config.toml
n_layer = 12
d_model = 320
n_head = 5
n_kv_head = 5
head_dim = 64
d_mlp = 1280
vocab_size = 2145
activation = "tanh_gelu"
norm = "layernorm"
norm_place = "pre"
norm_eps = 1e-06
positions = "learned"
qk_norm = false
attn_scale = 0.125
bias = "all"
tie_embeddings = true
parallel_block = false
init = "normal"
init_std_qkv = 0.028
init_std_o = 0.00569
init_std_up = 0.028
init_std_down = 0.00285
optimizer = "adamw"
lr = 0.00175
beta1 = 0.9
beta2 = 0.98
weight_decay = 0.11
lr_head = 0.00766
grad_clip = 1.0
warmup_steps = 247
schedule = "wsd"
decay_fraction = 0.752
decay_shape = "linear"
final_lr_fraction = 0.0
batch_tokens = 131072
seq_len = 256
doc_mask = true
train_tokens = 773200000
steps = 5900
dataset = "wikipedia_en"
Each number is 128 + 32 x the weight over its row's rms, rounded and kept within 0 to 255. Layers, rows and columns count from 0. The size above them is the row's rms in percent of the matrix's.

# layer 9 MLP up, 1280x320, rms 0.0762, rows 957-978, columns 0-159
size [ 98 106 100  98  93  95  99 103 104 107  94  92 100  97  96  97  96  97  99 103 101 103]
[[139 169 121 132 132 128 186 121 133  82 151  91 198 111 157 134 154 161 102 157 101  79  78 135 134  85  88  98 133 168 150 116 144  81 146 167 107  98 107 130 182 144 194 137 172 142  46 157  99 110 185 106 119 160 118 117 159 164 110 110 157 187 171  97 112  97 134 165 152 133 113 141 143 128 112 141 187 127  97 117 103 130 125 112  90 144 150  83 109  91 129 110 114 100 113 142  55 105  66 131 138 130 125 126  73  82 148 140 106 133 138  74 134 151  96  94 123  65 126 133 110 113  86  35 142 161 121 121 132 184 110 152  95 125 113 143  83 123 100 187 123 146 163 131 125 153 152 136 122 157 111 130 123 115 114 176 120 110 114 145]
 [ 79 155  93  75  91 126 116 166 163 197 100  73  86 155 101 120 100 114 143 124 126 158 122 160 183 140 136 131 134  55 166 143 151 124 111 135 138 199 112 114  99 172 116 132 133 157  70 153  73 148 154 168 105 117 109 147 157 175 125  85  95 120 161 167  88  96 122 135 126 172 123 154 130  95 139  84 184 156  87 114 131  96  84 119 165 127  59  83 126 140 103 164 120 162 160 100 119 123 136 152 175 145 128 197 141  94 117 125 141 153  79  80 200 112 173  64 121 186  97  88  97  84 144 139 138 122 123  78 120  80 102 136 161 124 201 154 161 115 148 130 137 144 116 114 155 100 135 104 131 103 109 105 101  57 127 111 173 123 106 137]
 [ 91 128  59 138  98 155 172 139 175 114 117 155 124 167 136 135  96 166  85 129 133 103  86 155  97 121 171  52 130 160 106 110 168 112  83 112 123 131 167 103 109 131 156 111 149  43 126 141 117 120  88 159  76 120 132 100 156 142 133 146 142 105 153 176 162  81 170 124 217 177 173  79 133 133 142 131 132 117 177 170  82 106 179 194  83 112 101  75 125  96 157 122 181 142 135 109 132 201 147  99 130 136 136 107 137 114  94 117 158 132 120 190 128  79 152 166 174 121 111 130 209 144 103  69 120 116 100 120 137 158 192 159 163 113 141 185  88 162  85 176 201 154 181 161 126 131 110 187 169  94 123 140 131  82 140 155 138 101  80 106]
 [100 113 154  94 141 142 189 187 170 145 114 103 161 124  96 123  85 146 154 157 146 101 160 126 136 128  76 161 100 162 124 179  43  82 148 111 172 125  98 138  82 105 120 141 118 139 131  95 103 122  93 174 132 135 124  66 100 140 139 143  98 124  92 131 101 151 156 126 130 161 159 138 126 151  98  96 142  70 161 127  49 197 157 143 159 106 106  90 130 103 128 142 182 168 109 146  75 158 114 132 148 155 111 152 143 101 149  78 103 148 129 178 111 112 117 128 164 196 119  61 129 135 130 174 118  85 100 133  80 104  57 111 175 136 125 133 125 156  51 139 138 140 129  91  88 126 123 165 136 135 158 149 177 162 183 125 136 161 118 130]
 [ 90 162 120 137 157 114 114 166 120 121 147 121 118 150 123 134 110 126 149 228 180  92 129 108 128 114 158 185 117 176 109 113 147 144 107 163 185 103 103 129 145 160 113 100 137  77  93 141 208 167 126 109 128 142 160  85 135 126 127 132 160 111  83 149  73 126 122 110 180 108 133  68  95  95 125 120 148  82 191 132 147  74  76 147 155 156 143 157 155 115 167 104 204 134 110 154 171 118 125 114 160 101 124 141 149  49 119 119 141 138 166  83 144 130 113 112 166 118 140  34 152 212  69 143  54 140  46 168 138 117 151 139 192 120 106 106  65  86 114 152 116 221 168 155  92  51 163 131  93  90 139 143 107  94 135 104 172 104 126  94]
 [132 107 101 130 159 132  75 170 124 130  81  89  74 141 117 132 148 119 119 174  65  97  33 119 141 144  88 135 108  88  92 192 159 141 201 152 140 143  76 126 139  79 114 170 162  65 155 149 148 138 112 123 153 161 182 114 117 104  79 147 173 175  97  53 139  79 112 125 109 131 139 140 121 126 177  92 147 129 122 130 128 130 119 144 121 109 114 130 148 124 137 142 150  82 110 116 106 138 148 108 138  80 115 116 154  87  97 171 172 113 255  82 105 158 153 104 185 114 125 148 161 100  99 120 195  91 137 159 150 141  73 172  97 147 132  96 143 203  97 103 125 147 153  80 149 102 122 142 101 143 115 190 107 104  99 143 146  91  84 104]
 [ 93  99 120 119 104 175 124 122 103 140 118 129 128 143 133 190  87 132 123  74 200 114  81 192 173 147 100 144  95 120 131 155 180 135 117 112 107 180 103 150 147 152 172 134 164 154 114 106 122  86 146 113 119 105 147 206  97 182  69 116  77 120 181 154 127  99 123 105  92 149 106  73 118 121 116 129 118 141 134 104 161 125 144 160 135 149 103 136  96 148 110 185 126 156 155 102 136 179 177 128 211 172  92  91 163 130 154 159 139 122 150 109 145 162 147 121 115 161 105  95 153 109 132 133 175  72 121 116  97 136 155 181  76 111 178 141  84 108 104 121 157 124 122 225  98 141 101 138 140 108 102 115 117 109 162 110 139 152 107 132]
 [134 129  50 138 137 223 121 127 130  98 127 135 112 117 144 107 164 146 145 140 176 106 100 159 145  92 109 145  81  97 119 136 123 181  69  80  87 112  90 130 110 163 102 154 140  79 208 137 140 149 118 141 134 129 100 197 180  93 133 154 115 157  49 134 210  87 179 111 210 131  96 114 157 138 101  84 157  72  65 126 133 105 102 107 124  88 161 169  85 100 161 146 111 124 130  95 137 152 161 128 150 145  90  57  89 120 150 140 154 133 100 110 131 132 162 165 162 125 133  97 121  83  88 123 132 151 111 133 129 108 134 164 141  66 156 131 111 115  99 130 112 146 147 157 177 114 116  79  44 104 162 113 134  82  97 125 163 133 104 112]
 [115 141 130 111  89 163 107 107 125 137 127  84  87 125 132 101 123 116 123 161 224  95  77 156 107 154 102  94 113 108 157  94 139 141 120 106 171 180 105  98 167 131  74 135  66 131 102 167 154 115 147 137  75 136 133 148 149  64  85  98  98 115 185 228 173  57 137  93 156 129 102  86  69 113 122 137 145 105 120 102 111 169 109 142 150 108 127 131  88 195 130  57 108 194 134 118 177 181 123 140 109 117 120 128 114 102 149 113  97  99 147 110 155 123 139 119 108 147  48 175 140 110  96 168 121 169 106 132 106 124  91 134  94 161 120 136  43 158 178 113 116 182 182 161  88 128  91 109 107  95 119 121 160 157 146 147 128 163  84 148]
 [126 142 142 107 145 118 171 164  56 160 146  66 117 131 130 121 116 119 117 167 131 152 149  91 130 131  83 147 127 138 100 206  97 152 141 120 210 183 165 118 119  75 167 164 132  72 104 110  64 137 135 137 140 151 105 156 167 106 160 112 175  98 101  91 122 141  99 182 128 166 106 110  97 139 101  93 131 129 150 154  91 117 161 107  80 139  96  90 142 100 141 142 150 179  85 149 105 157 126 104 103 134 108 200 196 142 185  96  96 146 116 148 134  76 133 155 129 208  71 126  62  79  70 128 175 105 112 121 123 123 107 102 172  86  61 121 132 119 160 113 124 108 145  89 143 166 108 112 143  86 120 120 102 137 146  58 180  98 129 133]
 [146 109  80 137 117 179  80 105 130 116 165  98 147 121 131 145 148 167 124 131 110 157  63  83 111 181 157  94 126 112 121  73 131 161  93  97  89 169 164 143 127 136 147  81 136  45 111 190 101 121 126 116 113 122 136 111 106 156 109 123  91  91  97  92 170 192 173 127 162 143 154 102 118 112 159 174 116 100 123 199 139  99 116 103 122 129 153  93 130 104 141 112 171 109 150  88 136 174 163 136 119  72 108 142  56 120 113  81 169 115 110 117 181 129 182 107 161 146 128 140  76 120 107 117 131  96 131 179  72 156 118 165 121 180 113 114  48  56  89  91 114 103 142 140 123 146  74 126 124 117  96  62 152 154 125  97 136 108 159 108]
 [147 105  66 106 143 142 110 116 165  82  89  51  86 113 122 136  86 181 130 109 114  97 141 171 137 154 137 121  80 142 135 119 133 109  70 164 106 132 117  84 147 145 104  40 201  75 192 141 165 113 134 135 130 136 169  95 163 157 138 160 166 133 117  40 110 132 164 127 146 141 108 101 115 153 131 131 121 139 140 151 123 156 133 159  87  70 145 177  90  67 123 144 151 120 126 204 137 145 145 142 134  72 145 105 165 123 117  99 138 164 128 209 150 148 178 157 177  86 125  57 143 171 102 104 104 109 140 217 108 126 143 152 141 128 134 134  81 200 155 111 151  98 168 118 118 142 191  49 153 123 137 102 133 156 109 129 146  81  80 147]
 [ 55 135 129 108  85 141 135 172 130 137  90 101 150 112 168 147 119  84 135 162 111 120 133  96 174 185 187 156 143 132 153 128 108 192  86 107  89 123  61 150 172  86 131 103 186  92 162 171 126 129 150 141 128  76 150 156 152 167  92 127  91 194 203 130 102 137 101 123 130 194 132 118 132 106 153 102 168 142 142 143 111 141  44 114 190 109 111 114 157 171 119 165  95 118  80  62 126 169 129 190 186 137 175 119 132 122 147 113  71 165 120 154 120 135 147  71 113 163 117  96 170  72 115 153 176 120  95  79 159 102 108 158 134 130 126 161 113 118 111 166  91 147 104 150 160 149 139 132 146 150  72 147 159  77 185 131 149  95  96  62]
 [ 38 104 159 124 184 134 151 130 114 124 122 127 171 157 168 126  97 137 106 131 146 129 146 104 113  78 160 177 101 186 154 146 149  69 189 101 127  33  86  69 104 141 114 113 118 132 105 143 142 120 151 127  85 131  84 119 112 129 123 117 116 122 140 121  88 125 160 126 111 148 115  24 177 133 168 110 122 114 165 129 141 166 127  79 113 167 120 177 120 124 153  90 196  97  81 194 137 168 152 140 133  87 164 154 135 109 119  73 136 192 115 123 172 102 139 119 134 126 119 118 159 140 138  96 147 118  87 136 127 124 155  93 144  96 122 122 131 152 131 121 104 128  94 132 130 142 106 137 142  91 133 123 146 136  83 123 161 160 151 120]
 [ 71 110 126 122  98 119  86 146 158  94 142 100 154 111 104  84  98 170  96 156 118 127 111  85  98 132  83 146 118 148 118 128  99 171 133  93 192  47  93  82  94 152 132 165  87 165  96 192 163  98 110 106 149 193 146 138 115 155 105  69 166 104 115 114 168 107 144 208 114 144  88  98 149 144 125 150 164  92 124 160 213 126 116 117 144 164 139 117 110  70 171 110 144  56 100 149 130 102 168 118 121 154  86 167 130  89 125 103 113 125 135  86 174 181 166 153 184 132 181 186 169 152 106 112 168 123  97 210 123 161 133 142 112  93 119 131 109 102  53  79 150 148  98 124 187 109 176 121 142  86  98 128 103 178 147 113 116 134 135 131]
 [117 220  75  93 124 198  93 190  97  98 129 137 132 124 123 145 213 132 161 152 109 113 112 145 152 157  88  57 171 104 120 169  78 137 115  96 141 130 179  72 133 152 114 106 188 104 135 117 111 106 114 127 146 114 121 138 173 109 145 125 135 173 160 105 148 125 128  82 156 101 129 155 163 117 141 115  61 114  68 154 136 134 120 143  92 100  77 150  98 130  90 159 153 126 108 185 112 108 157 132 104 108 121 153  77 149 201 163 144  96 168 118  98  96 155 112 236 117 157 172  96 107 104  73  88  98 148 126 105 129 130 101 144 145 152 120 184 104 119 146 170 181 133 140 138 105 127 119 148 104 128 115 106 153 169  77 123  96 132  79]
 [119 184 113 115 181 181 147 109 123 126 107  99 131 183 117 186 125 146 144 132 148 163 121 125 202 143  97 144 180 146 156 165 104 124  76 124 135 133 137 147 185  92  82 127 119 148 138 159 170 124 123 182 121 116 138  93 130 119 103 144 182 113 175 149 160 175  79  76 105 118 102 187  70  71  78 161 117  90 134 194 155 149 167  65 128 131 163 159 113 159 189 108 131 129 116  87  85 117 129 159 147 144  98 175  28 120 119 105 123 147 102  81 171 118 146 143 169 132 157 154 122 114 139 166 121 108 125 123  94  96 116  65 130  46 128  97  59 157  92 125 128 151 147 123 125  83 111  90  71 110 136 128 136  80 139 168 172 105 110  91]
 [ 93 163  56 151 143 123  88  69  87  92 107 126 143 181 131 147 135 110  78 108 178 153 138 147 107 105 155  63  99 110 211 165 153 117 128 116 205 178 139 138 136 112 104  95 135 171 123 145 100  77 127 102 102 174 131 176 138 173  78 119 140 105 128 127 116 106 108 119 171 176 117  77 184 119 214 100 110 117 123 138 131 159  81  78 122  98  88 119 105 162 118 133  88 137 157  81  66 145 191 138 160 111  62 106  93 139 167 131 175 137 123 140 105 159 105 105 127 122 143 151 136 171 113  92 171  73 122 143 147 154 139 130 145 152 154  81  65 133 149 136 159 125 184 170 185  91 122 148 136 113 124  80 106 134 161 153 141 149 116 162]
 [133 168  80 126 113 153  73 165 172 107  82  94 140  83 115 115 151 174 122  55  64 140 162 167 188 183 127 121 144  91 149 131 142 124 127  99 181 134 120  77 114 153 161 108 123 112  93 102 119 136 123 111 108 167 180 140  87  86 134 134 150 125  89 169 113 129 143 164 101 119 129 133 143 137 153 102 156 151 110 135 136  80 141  75 153 119 124 126  90 134 216 128 180 103 133 131 102 168 126 161 166 107 156 165 121 103 132  96 105 104 156 126 127  96 120 160 186 128 110 113 187 145 128 116 115  18 118 140 134  77 197 161 115 159 160 132 151 101  65 142  59 202 138 112 151  95  89 139 113 111 165 191 146  85 167 104 133 165  62 125]
 [ 86 140 141  96 154 159  69  83 122  82  95 165 105 134 171 116 111 131 100 119 166 129 116 205 115  96 154 114 117  98 128 120 148 182 154 102 124  86 115  90 102  84 150  89 171 117 151 148 116  88 174 126 156 118 141 118  99 163  93  85 146 112 134 108 157  97 149  97 108 200 114 147  85 185  84 128 136 129 115  84  74 178 131 149 144 146  74 130 145 137 112 160 138 163  86 123  77 197  93 103 164  93 126 128 174 128 125 104 111 136 146 124 195 191  70 101 145 143 173 147 180 144 186  92  76 127  91 187 125 111 120 172 104 142  78  99  96 118 169 132 131 134 116  96 151 104 150  97 150  92  83 148 114 127 142 122 144 150  89 147]
 [113  98  86  88 144 127  76 133 153 155 107 128 136 109 136 166  90 106 113  92 123 118 122 160 161 148 152 165 177  82 120 116  36 156 147 134 118 134 170 124 131 127 113 147  93 156 131 124 150 141  91 122 119 111 120 226 149 150  37 135 110 123 124 143 131 136 146 204 169 156  99 100 118 124 127 146 158 105 102  87 161 155 146 143 115  79 128 130  98 129 165 131 112 134  57  60 124 119 134 195 164 112 116 118 135 190 159 139 131 139 146 139  63 104 149 124 179 139 127  93 197 169 123 116  82  88  67 137  81  89 113 191 145 136 159 102 103 154  83 146 122 124 100 116 127 111 152 156 135 112 147 148 185 155  96  71 163  73 173 103]
 [ 79 122  80 162 138 114 140 112 111 128 137  74 125 135 177 103 127 117 125  68 122 120 130  85 100 164 162 125 106 126 121 145 109 147  67  97 105 122 114 103 139 181 167 167 161  98  95  85  73 109 188 130 138 152 177 154 117 116 143 114 205 156 164 102 136 140 112 142 134 120 130 112 165 134 116  65 114 124 105 120 145 152 145  83 163 126 138 109 137 152 152 130 140 151 128 175 178 110 140 112 192 182 120  85 165 105 112 107 183 101 128 135 130 158 133 175 126 135  98 116 155  96 120 164 208  23 106 126 104 147 126 157 130 181 112 115 130 110 100 101 119 154 155 122 163 167 111  68  47 144 113  86 126  96 129 159 157 136 113  92]]
# layer 9 MLP down (transposed), 1280x320, rms 0.0764, rows 957-977, columns 0-159
size [ 98 102 104 100  93  90  87  97 106 106  94  88 104  97  95  85  90  89 102 105 103]
[[179 133 158 118 130 159 135  94 112  94  97 157 101 168  92 144 129 144 149 127 122 121 161 121  99 184 120 102 135 149 148 146 149 148 138 132 153 130  97 169  64 117  96 138 128 110 158 153 170  94 115 161 140  87 126 106 114 116 140 119 119  55 152 106 204 161 132 106 137 154  91 148 150 137 153  88 120 115 116 132 153 147  56 103 132 105 141 150 150 178 126 135  75 138 150  91 174 173 180 100 130 100 116 114 181  81 144 125  97 132 104 108 134 133 162 193  72 202 184 132 156 125 166  54 111 117 182 159 202 129 124 153  86 124 118 124  90 144 156  85 146 151 117 148 124  61 179  95 171 112  90  94 103 130 191  78 105 143 113 131]
 [166 153 158  89 128 121 140 144 178  82 139 197 101 138 153 153 150 161 109 111 123 143 130 141 108 121 151 139 165 130 185  83 154 161 145 119 140  88 134 123 139 165  94 129 121  89 141 102 101 147 161  54 172  88 159 139 160 103 130 103 161 134  75 111 121 161 126 152 128 102 123  86 123 144 134 129 138  96 198 160 139 216 177 110 116 167 101  91 101 150  97 126 114 127 155 133  97 210  89 133 136  71 155 111 102 111 113 111 129 148 144 142 105 119 198 142 119 171 174 135  91  43 126  73 170 125 114 132 126 116  50 104 104 190 108 110 139 105  79 130 124 120 129  77 127 109 118 126 116  78 126 104 165 116 100 146  73 126 137 162]
 [157 105  83 117 173 104 118  95  79 140  76 125 138 139 113 175 107  69 173 123 127 139  85 115 182 177 103 110 137 129 103 157  76 178 136 121  77  97 121 123 132 195 178 127 164 123 138 117 128 147 132 122 123 125 161 121  63 165  68 132 118  84 134 143  86 127 160  82 102 162 170 153 144  81 102 125 103 142 103 154 190 155 104 144 107 128 146 152  92 138 146 104 109 178 154 123 106 122 180 141  96 144  93 127 114 169 122 162  45 156 138  94 184 102 126  69 110 144 123 167  97  94 183 139 166 177 149  82 130 155  94  89 137 139 149 170 186 182  86 134 136 167 157 122 153 157 144 146 103 134 118 122 171  64 134 108 131  87 107  90]
 [ 99  79  72 115 121 143  68 141 158 108 111 123 165 120 151 145 147 115 169 171 133 125 145 185 112 174 129 118 147  98 122 160  88  89 159 150 167 123 129 130 143 101 168 142 100 128 125  45 172  62 118 123 196  76  68 152 167 105  89 135 209 160 127 117 128 143 121 168 134 158 134 100  92 158  98 131 161  62 175  98  94 149  73 145 100 110 105 156 114  90 143 158 129  95 113 112 138 143  90  62 151  55 166 152  94 111 148 134 144 123 132 169 140 127 144  83 129 113 149  96 115 121 146 159 102 125 166 123 137 123 118 125 132  70  92 164 127 133 107 124 135 140 146 154  95 108 172  94 120 129  94 145 102  85 139 155 126 163 107 100]
 [170 116  58 133 130 134 189 141 105 144 149 120 135  97  68 132 148 145 131 100  30 129  93 103 172 138 100 119 159 106 102  76 135 173  90 103 137 177  84 150 137 140  63 123 121 101 122 142 150 114 125 143 165 143 130 158 113 143 152 111 112 112 148 119 144 103 182 146 122  74 156 163 118 115 137 110  99 151 120  89 159 189 196 134 171  92 153 131 145  70  75 110 136 124 154  97 151 135 161 146 173 138  92 111 118 140 163 159 111 164 138  59 144 137  79 144 170 144  72 126 109  70 141 106 163 110 132 106  86 213 145 112 110 178 130 162  79 106 176 130 171 102 121 173 203  99 103 123  69 174 107 120 126 112 125 141 138 110 121 102]
 [217 146 119 128 112 106 160  81  86 148 141 148 156  99 147 157  93 106 113  92 152 126 132 166  98  90 131 136  90 146 115 106 170 137 156  76  80  86 137 150 153 144  41  78 128  84 105 186 142 123  88 171 144  99 169  93 131 182 105 130 120 154 103 115 151 140 134  99 117  73  98 131  86  75 102 154  81  74  91  94 134 110 122 191 176 179  95 120 124 118 137 110 146 196 119  82 114 140 101 130 139 143 116 126  88 221  97  91 200 126  60 129 159 179 137 177 164  57 141  96 114 122 139 185 122 170 147 157 130 122 163 143 120 115 113 177  70 105 105  97 148  78 114 175 159 155 125  54 133 104 125  78 149 131 111 147 123 147 126  95]
 [ 21 116 118 124 129 144 141 142 116 124 139 154  71 154 115 174   0 194 100 165  71 129  90 147 168 115 168  64  84 145 186 121 142 110  85 146 132  84 106 138 120 109 144  92 120  56 107  97 166 119  87 142 143 112 157 119 103 119 165 114 187 190 109 108 164 138  79 181 139 176  93 160  85 132 164 103 119 121 132 178 137  83 117 116  99  97 124 148 111 141   0 160 114 139 160 154 118  93 127  91 109 188 161 153 164 123 142 133 162 144  98 166 154 135 122 148 102 126 171 117 113 101 127 175 157  90  66 166 144 124 113 157 157 128 181 183 150 105 144  63  97 137 167  89 125 124  71  99 170 123  89 132 182 120 125 163 142 139 116 195]
 [184 151 202 121 171 112  96 106  95 110 112 178 170 135 133 110 144 121 110 135 139 128 123 166 103 106 143 127 162 115 146 109 125 155 187  98  71 170 164 116 134 194  81 120 132 156 133  92 150 129 133 106 119 137 176 138 118 133 112  85 158 128 180 127  42 130 114 114  96  46 137 119 107 152 115 129 124  88 154 108 165 174 123 110 128 118 138 106 119 142 150 141 165  92 135 183 116 113 107  96 143  99 132 183  94 180  91 107 112  97 159 159 161 125 103 138 105 144 122 159 157 139 158 102 138 104  90 105 186 150 132 122 144 195 124 159 153 109 106 135  98 118 115  82 138  96 122 154 144 128 140 121 110 171 128 112 111  69 159 101]
 [ 71 152 146 113 133 108 173  65  63 101 149 113  33 126 149 130 130 159 114 177 151 145 147 102  89 160 131 144 111 125 127 140 151 145 136  94  90 156  96 136 128 116 121  77 100 168 158 166 113 116 124 122 135 127  96 137 133 135 121 177 167 180 125  97 172 122 150  73 131  82 108 174 136 119 172  72 149  91 111  82  75 124 133 109  74  64 166 151 114 137 101 140 165 180 137  89 175 156 161 102 187  93 104 160 162 168 171 115 164  72 159  68 130 115 128 144 124 101 139 180 168 161 141 154 138 119  97 135 100 115 143 113  95  80  71 141 159 111 136 109 129 144  90 160  95  84 159 108 189 120 170 166  63 156 145 117 140 139 116 106]
 [188 123 101 158 163 174 169 155 145 148 128 137 124 136  97 141 173 121 142  70 120 112 169 141 100 143 117 134 135  85 118 102 155  48 125 151 190 174 119  76  94  48 100  94 106 144 176 161 120  82 128 139 167  63  88 164 169 147 127 103 177 169 128 120 154 128 173 109 176 183 112 173 137 109 124 151 120 105 113 130 114 103 135 109  82 136 193 108 156 113 108  74 105  98 148  75 118 135 125 134 104 118 140  72 191 124 141 147 170  43  77 103 134 116 148 113  84 107  69 109 171 136 146  98 142 142 207 101  72  99 113 128 152  96 108 127 138 114  94  82 127 118 112 124 112 137 160  98 159 160 169 144 178  76 169 141 170 142 161 106]
 [149 153 255 121 155 142 134 157 132 167 120 115  74 216 129 101 117 171 105  62 155  89  80 180 106 114 154 191 121 132  72 168 135 141 100  95 129  85  91 106 132 101 111 129 122 161 173  93  71 102 169 159  83 152 172 139 103 145 140 138  88 132 153  95  82 100 160  98 144 185 158 108 150 139 109 132  65 122 120  93 157 151 144 109 124  73 112 140 152 117 149 138 126  91  82 155 109 168 121 104 127 143 119 107 114 108 150 153  87  93 126 200  97 123 132 167  80 121 163 128  84  96 164 148 192 141 124 110 114  98  61  96 104 152 162 167  62 200 106 159 114  89  84 141 154 144  88 124 129 180 124 119 169 110 203  86 172 131  99 138]
 [  4 130 167  85 121 148 157 152 129 211 131 137 144 104 131 140 120 122  84 178 150 113 168 139 112 117 101 127 151 167  98 106 139 131 164 162  81 108 119 114 124 105  92 148 103 142  75 140  50 135 178 143 105 140  92 127  53 117 117  85 150  87 100 166  83 128 126 109 116 255 141 137 169  97 111 135 105 113 133 134 161 112  95 114 173 134  99  59 174 126  66 148 112 100 125 126 107 167 130 133 186 135 144 159  57  92 142 131 164 115 149 109 129 206 125 177 101 153 130 120 126 114 147 125 156 141  45 140 126 150 125  65 139 150 120 134 195 109 158  70 110 127 122 100 117 114  92 167 124  89 140 125 149 106 135 136  90 130 161 132]
 [ 54 130 159 161 144 154 113 114 105 141 195 107 142 106 131 133  67 165 180 165 144 164 158 135 138  97 127 107 148 105 141 160 122 133 104 153 107 158  75 145 102 151 124 146 151 114 137 152 138  89 183 128  91 105 140 150 190 125 127 161 129 124 100  99 132 139 128  91 176 161 128 138 102 150 162  49 122  48 105  87 112 118  60 133  80  84 113  69 187 167 103 120  76  69 100 146  58 172 199 129 115 113 133 189 125 130 149 211 191 115 100  95 191  48  88 138 121 125 115 123 116 100 159  78 156 124  85 129 173 156 157 102 130 109 171  83 190  95 153 135 107 156 138 105 150 134  98 155 148 151 121 111 175 138 144 108 121  89 215 140]
 [158 117  82 104 123 120 144  58 139  51 117  90 130  78 185 144 155 104 104 126 108 106 123 151 142 136 118 189 139 146 142 122 112 153 172 130 108 215 167 155 146 161  81 166 136  92 136 147 172 145 120  97 135 137 133 109 114 125 138 125 110 125  48 110 179 148 160 117 118  51 104  59 133  95 136  93 112 149 141 132 124  91 107 171  58 166 119 103 122 127  76 194 141 117 126  75 121 118  90 161 109 123 104  95  68 134 191 160  62 116  67 100 120  81 141 163 140  88 160  98 126 146 170 104 158 109 152 132 140 167 165 156 134 164 171  97 104 126 169 139 116 132 161 151 152 159 138 142  58 161 142 189 174 116 135 134 122  63 172 128]
 [166  78 115 113 169 167 150 163  68  85 149 138  61 203 146  94 162  81 149 127 130 127 120 142 112 167 149 168  89  58 140 120 162 103 135 106 172 178 102 100 155 138 182  70 103 146 140 152 114 134 148 148 115 134 166 102 117 112 125 153  40 120 163  71  74 156 117 104 153 134 152 166 162  90  95 115 145  90 154 124  70  62 160 140  98 129 103 176 176 170 138  81 150 121 110  59 136 155  89  80 177 138 141 105 167 117 124 152 134 136 161 156  93 108 138 103 150 148 137 115  82 141 134 148 112 185 127 139  87 136 133 151 155 156 152 113 141 115 112 170 143 163 142 122 153 173  88 180 126 153  95  80 158 114 145 107 145 167 175 111]
 [113 151  90 114  92 152 110 141 108  98 162 142 137 101  99 138 159 137 114 154  67 153 138 123 129 163 106  89 146 116  87 128 149 126 105  94 122 107 155 171  60 106 156 104 116 150 129 136 135 114 112 111 172 117 124 148 153 136 139 120 134 149 122 119 158 115 102  93 141   0 125 163 136 138 118 143 132 153 107 126 133 106  71 217 158 135 153 108  85 145  68 179 123 114 151 150 110  92 114  97 105 160 127 156  99 118 168 134 106  94 131 119 116 138 172 127 109 101 224 144 144 140  62  79 163 103 255 143 150  94 133  74 121 161 151 121 117  94  82 169 168 137 102 113 153 173 132 144 173 108 127 101  72 113 136 121  82  62 118  56]
 [207 148 130 130 140 128 180  87 119 119 143 138  71  79 129 130 157 127  76 149 110 114 164  58 118 179 148 135 172 170 150  92 117 110 110 120 127 107 139 149 143 169 149  76 181 105  88 137 118 154 143 112  70 109 129 117 124 149 109 151 114 140 146 135 164 111 152 130 160  22 153  95 100 124 140 109 160 145 110 189 108 129 135 147 102 134 108 158 111 118 133  72 157 167 174 101 103 148  75 124 194 143  61 120 106 122 167 112 124 195 149 151 132 145 102 109  63 139  75 114 138 146 103 168  97 131 197 180 174 153 128 137  92 134  61  78 137 167 126 121 149  92  94 186 140  45 177 137 146 117 133 156 133 131  81 103  72 123 150 128]
 [ 58 120 183 134 114 144 119 144 119  94 100 144 131 111 152 173 141  99 104 131 133 197 133 147 153 151 102 183 125 117 138  68 116  91  76 149 132 123  90 123 162  89 123 128 131 168 145  86 114 154 119  51 142  83 148 146  93  69 127 142 133 119 132  98 133 143 139 128 141 177 148 150  82 124 132 153 120 129 106  72 136 185 118 133 137  68  83  67 165 113   0 130 126 117 115 136 150 102 150 119 108 233  95 109 122  97 146 118 190 125 104 165 180 139 143 157 143 129 153  88 183 134 173 170 136 170 160  92 146 144 110 135 127 176 142 126 155 129 190 131 148 114 144 108 142 139 118  87  64  94 134 137 137  99 125 171  64 130 119 255]
 [122 137 104  73 161 118 129 159  82 109  95 151 160 131 109 151  71 143 131 131 141 104  97 118 163 148 173 150 155 100 189 113 135 117 156 198 149  79 134 106 116  87 146 130 188  84 160  71 110 145 132  68 109  96 142 139 119 160 106 125 111 175 136 147 112 105 139  89 108  98  96 100 115  88 123 189 161 158 135  75 155 109 126 102 130 115 165 156 114 160 138 114 136 186 163 104  90 134  87  91 127  99 111 126  80 123 107 189 134 151 168 141 142 108 177 122 148 123 171 159 143 148 119 126 163  90 196 114 137 197  93 136 146 150 154  75 121  94 143 156 151  92 163  92 134 166 170  98  79 133  66 130 123 161 183 109 131 117 124 168]
 [ 97 118 201 139 120 122 130 121 103 114 108 156 177 147 115 101 198 170 117 108  88 126  93 129 116 122 155  68 140 146 199 135  54 131 118 168 155 147 191  79 139  79  96 133 123 112 112 140 115 178 119 110  64 169 134 145 117 112 132 152 109 141 194 125 115 145  78 121 146  89  99 167 174 139 177 102 118 116  66 189 123 150 140 157  77 168 127  92 149 100 143 176 107 105 136 126  99  98 112 138  82  98 124 133 158 117 156  67 175 139  73 148  69 107 111 101 120 145 115 135 153  83 118  79 112  59  83 156 136  93 105 192 132  98 148 159  89 143 156 122 141 140  96 175  95 167 147 164 103  88 108 145 120 100 128  74 121 136 100 127]
 [ 29 196 128 136 119  90  99 113 121 131 132  98 122 185 138 167  83 140 109 146  93 117 121  81 149 114 168 124 157 133 101 142 123 121 112 137 139 124 147 131  83 108 169 128 155 140 106  79 141 164 179 169  85 100 162 175 106 141 129  97  85 132 190  88 122 135 104 151 157 116 122 155 111 165 167 105 115  80 119 157  96 156  96 102 146 152 124 145 120 174 144 128  71 116 171 129 140  70 158 123 175 133 115  43 134  79 109 147 122  78 161 140  98 113 116 146 134 136 153  87  86  95 144 132 170  93 122  84 170 189 151 116 110 102  69 159 164 168 158 146 119 113 145 194 108 145 116 162 162 100  45 109 145 150 107 136 181  81  85 163]]